Weights of a small transformer language model: 7435 steps.
Each number is 128 + 24 x the weight over its row's rms, rounded and kept within 0 to 255. Layers, rows and columns count from 0. The size above them is the row's rms in percent of the matrix's.

# layer 6 MLP down (transposed), 1216x448, rms 0.198, rows 962-969, columns 56-111
size [105  97  95  96  96  98 101  99]
[[127 130 161 133 121  78 144 132 128 120 137 151 134 137 146 109 127 124 158 171 153 129 129  92 128 119 104 137 131 139 164 136 109 131 144 108 115  85 153 109 139 126 130 159 151  74 108 134 137 121 105 120 137 134 110 155]
 [146  90 140 153 172 122  97 148 113 117 140 162  94 138 121 113 143 158 134 121 171  92 152 161 148 136 106 175 117  81 160 120 137 157 132 157 148  90 140 133 107 140 114  95 149  98 127  88 122 145 118 142  95 127 143 112]
 [138 180 103  95 110 128 128 109 114 172 118 138  98 124 165 151 136  97  93 118 156 133 121 100 120 122 124 136 143  82 122 128 116  98  91 122 128 112  81 132 132 152 166 131 138 133 144 119 124 165 127 102 100 129 126 146]
 [143 173 119 171 154 151 106 157 134 104 138 117 116 179 102 120 138 131  91 148 147 124 119 115  99 162  99 127 182 182 127 100 169 115  63 113 153  88 129 107 119 126 131 124 104 144 120  92 143 112 114  95 114 106 118 121]
 [ 90 119 152 104 114 130 100 150 123 111 107 130  92 156  63 117 119 100  85 140 177 103 127 121 113 127 133  75 146 139 131 127 139 102 134 131 167 129 112 126 177 148  92 144 158 125 109  93 146 144  94 150  85 144  98 158]
 [151  84 148 179 110 118 115  78  98 102 143 134 174  90 128 120 138 118 105 147 123 126 128 156 124  89 115 126 147 109 128 152 173 143 127 145 123  97  88 144 163 131 118 128 160 117  72 144 130 109 138 134 141 139 107 129]
 [103 132 198 113 120 119 128 136 153 101 121 109 145 183 141 158 117 151 143 124 131 109 171 117 127 131 130  92 109  97 101 136 138 138 172 137  99 116 123 152  68 136 133 149 106 142 106 136 123 162 171 113 128 137 166 109]
 [115 129 128 161 146 146 146 118  76  93  60 144 101 143  95 140 115 155 113 164 124 104 155 170 112 133 129 113 109 107 154 136 108 114 155 100 139 101  93 129 138 133 125 128 119 186 156 173 147  83  85 114 181 112 116 160]]
# layer 6 MLP gate, 1216x448, rms 0.0958, rows 963-970, columns 56-111
size [ 97  93 101  98  95 104 103  98]
[[ 97 121 135 133  70 119  64 135 110 136 109 130  65 152 120 153 161 166 113 119 117 136 128 128 150  86 132 153 114 135 151 102 164  88 103 114 135 145 120 157 122 138 157 118 118  75 100 118 150 141 131 130 132 167  68 113]
 [127 140 182 147 147 156 135 140 102 119 118 126 108 150 138 163 152 104 101 105 173 120  79 131 127 132 128 114 131 146  77 131 143 110 119 149 130 118 160 130 126 135 108 117 102 159 137 128 114 164 145 137 141 149  91 118]
 [102 121  91 166 132  83 157  99 118 109 142 159 139  87 112 168 105 140 118 111  90 142 119 165 132 122  84 144 135 110  76 113 121 107 121 152 160 127 136 187 156 108  95 104 157 154 120 144 114 107  77 112 144 161 160  87]
 [114 140 149 102 117 158 119 162 101  98 130  81 133 137  97 127  93 110 115 110 128 130  91 116 130 151 117 106 131 141 127 100 133 116 169 159 115  73 124  75 163 127 125 114 120 114 169  94 142 126 110  68 139 110 190 103]
 [116  91 131 146  76 137 114 116 146 122 171  86 106 132 124 159 123 140 146 106 143 138 121  89 119 138  73 128 120 179 149 134  95 123 116 102  56 114 141 106 171 119 131 125 122  95 158 138 142 184 162 133  76 145  97 100]
 [ 97 121 150 138 100  86 108 109 117 113  90 144  85  86 148 110 128 154  89 137 137 103 133 142 129 129  99 126  98 116 108 132 112 127 152 125 136 161 177 130  85 131 133 159  99 130 118  95 138 136 111 145 123 129 144 140]
 [101 157 160 178 155 165 142 146 112  97 122 167 141 147 134 149 127 134 116 125 138 162 142 133  95 116 139 138  70 104 101 124 134 114  83 140 164 158 101 121 147  79 133 121 145  98 146 134 108 155 139 129 130 102 125 171]
 [ 88 113 147 155 127  98 119  71 101 100 140 157 130 148  99 176 138 112 123 127 138 103 146 118 103 146 194 160 114 157 117 103 132 109 132  89  97 107 139 115 128 139  97 146 134 105 100 149 148 121  68 130 128 130 148 126]]
# layer 6 MLP up, 1216x448, rms 0.102, rows 963-970, columns 56-111
size [100  96  98  97  98  99  99  95]
[[139 125 154 166 188 132  79 132 146 154 129 167 131 124 124 124 133 151 111 121 150 129 112 101  99 178 159 153 118 160 164 109 134 143  86 160 174 129 138 119  98 148 137 105 142 109 148 106 122 191 123  72 135 123 121 115]
 [164 138 137 141 128 129 131 170 162 132  90  79 119 133  73 122 117 105 141 114 113 143 157 120 137 105 105 143 103 103 148 142  75 136 132 126 127 102 131 140 118 122 162 144 132 160 113 109 126 109 104 138 142 184  79 104]
 [110 102 101 120 147 110 153 117 124 125 133  97 127 155 127 114 150 142 108 185  98 155 137 135 121 147 144  90 134  52 140 163 158 103 105 156 112 110 136 120 136 173 153 151 136 154 117 162 116  82 113 119 158 125 108 155]
 [105 100 170  82 139 119  82  92 132 137 102 144 102 142 126 138 108 143 117 129 111 122 105 121 162 145 129 132 123  99 116 117 110 165 129 164 167 118 177 130 104 146 101 108 141 159 122 135 111 100 131 154 100 157 129 119]
 [162 143  99 130 129 158 187  98  85 102 107 161 146 112 108 162 126 128 104 155 120 125 139 171 129  92  99 119 146 205 105 144 111 119 120 133 150 124  89 110 122  86 116 113 131 119  85 134 142 159 113 132 153 169 142 129]
 [109 147 164 129 109 124 135 136 138 145 153 120 123 151 154 106 134 107 116 114 121 132  92  99  95 128 101 107 154 137 145 133 149 115 128 106 153  96  97 109 123  77 125 138 126 102 150 158 145  93 118 135 153 118 105 131]
 [124  98 119 136 121 127 127 141 132 119  82 135 133 151 135 142  84 131 169 119 119  89 107 127 200 101 116 135 121 126 122  86 123 122 129 165 116 124 148 156 129 102 164 130 137 114 165 122 120 130 125 135 136 109 145  88]
 [160 163  69 106 143 141 163 145 127 158 123 129 167 124  98 131 105 116 129 117 156 163 143 163 124 121 137 142 113 160 101 110 142 141 138 126 113  96 101 168 123 111 119  93 126 108 136 117 157 108 156 119 147 148 166 142]]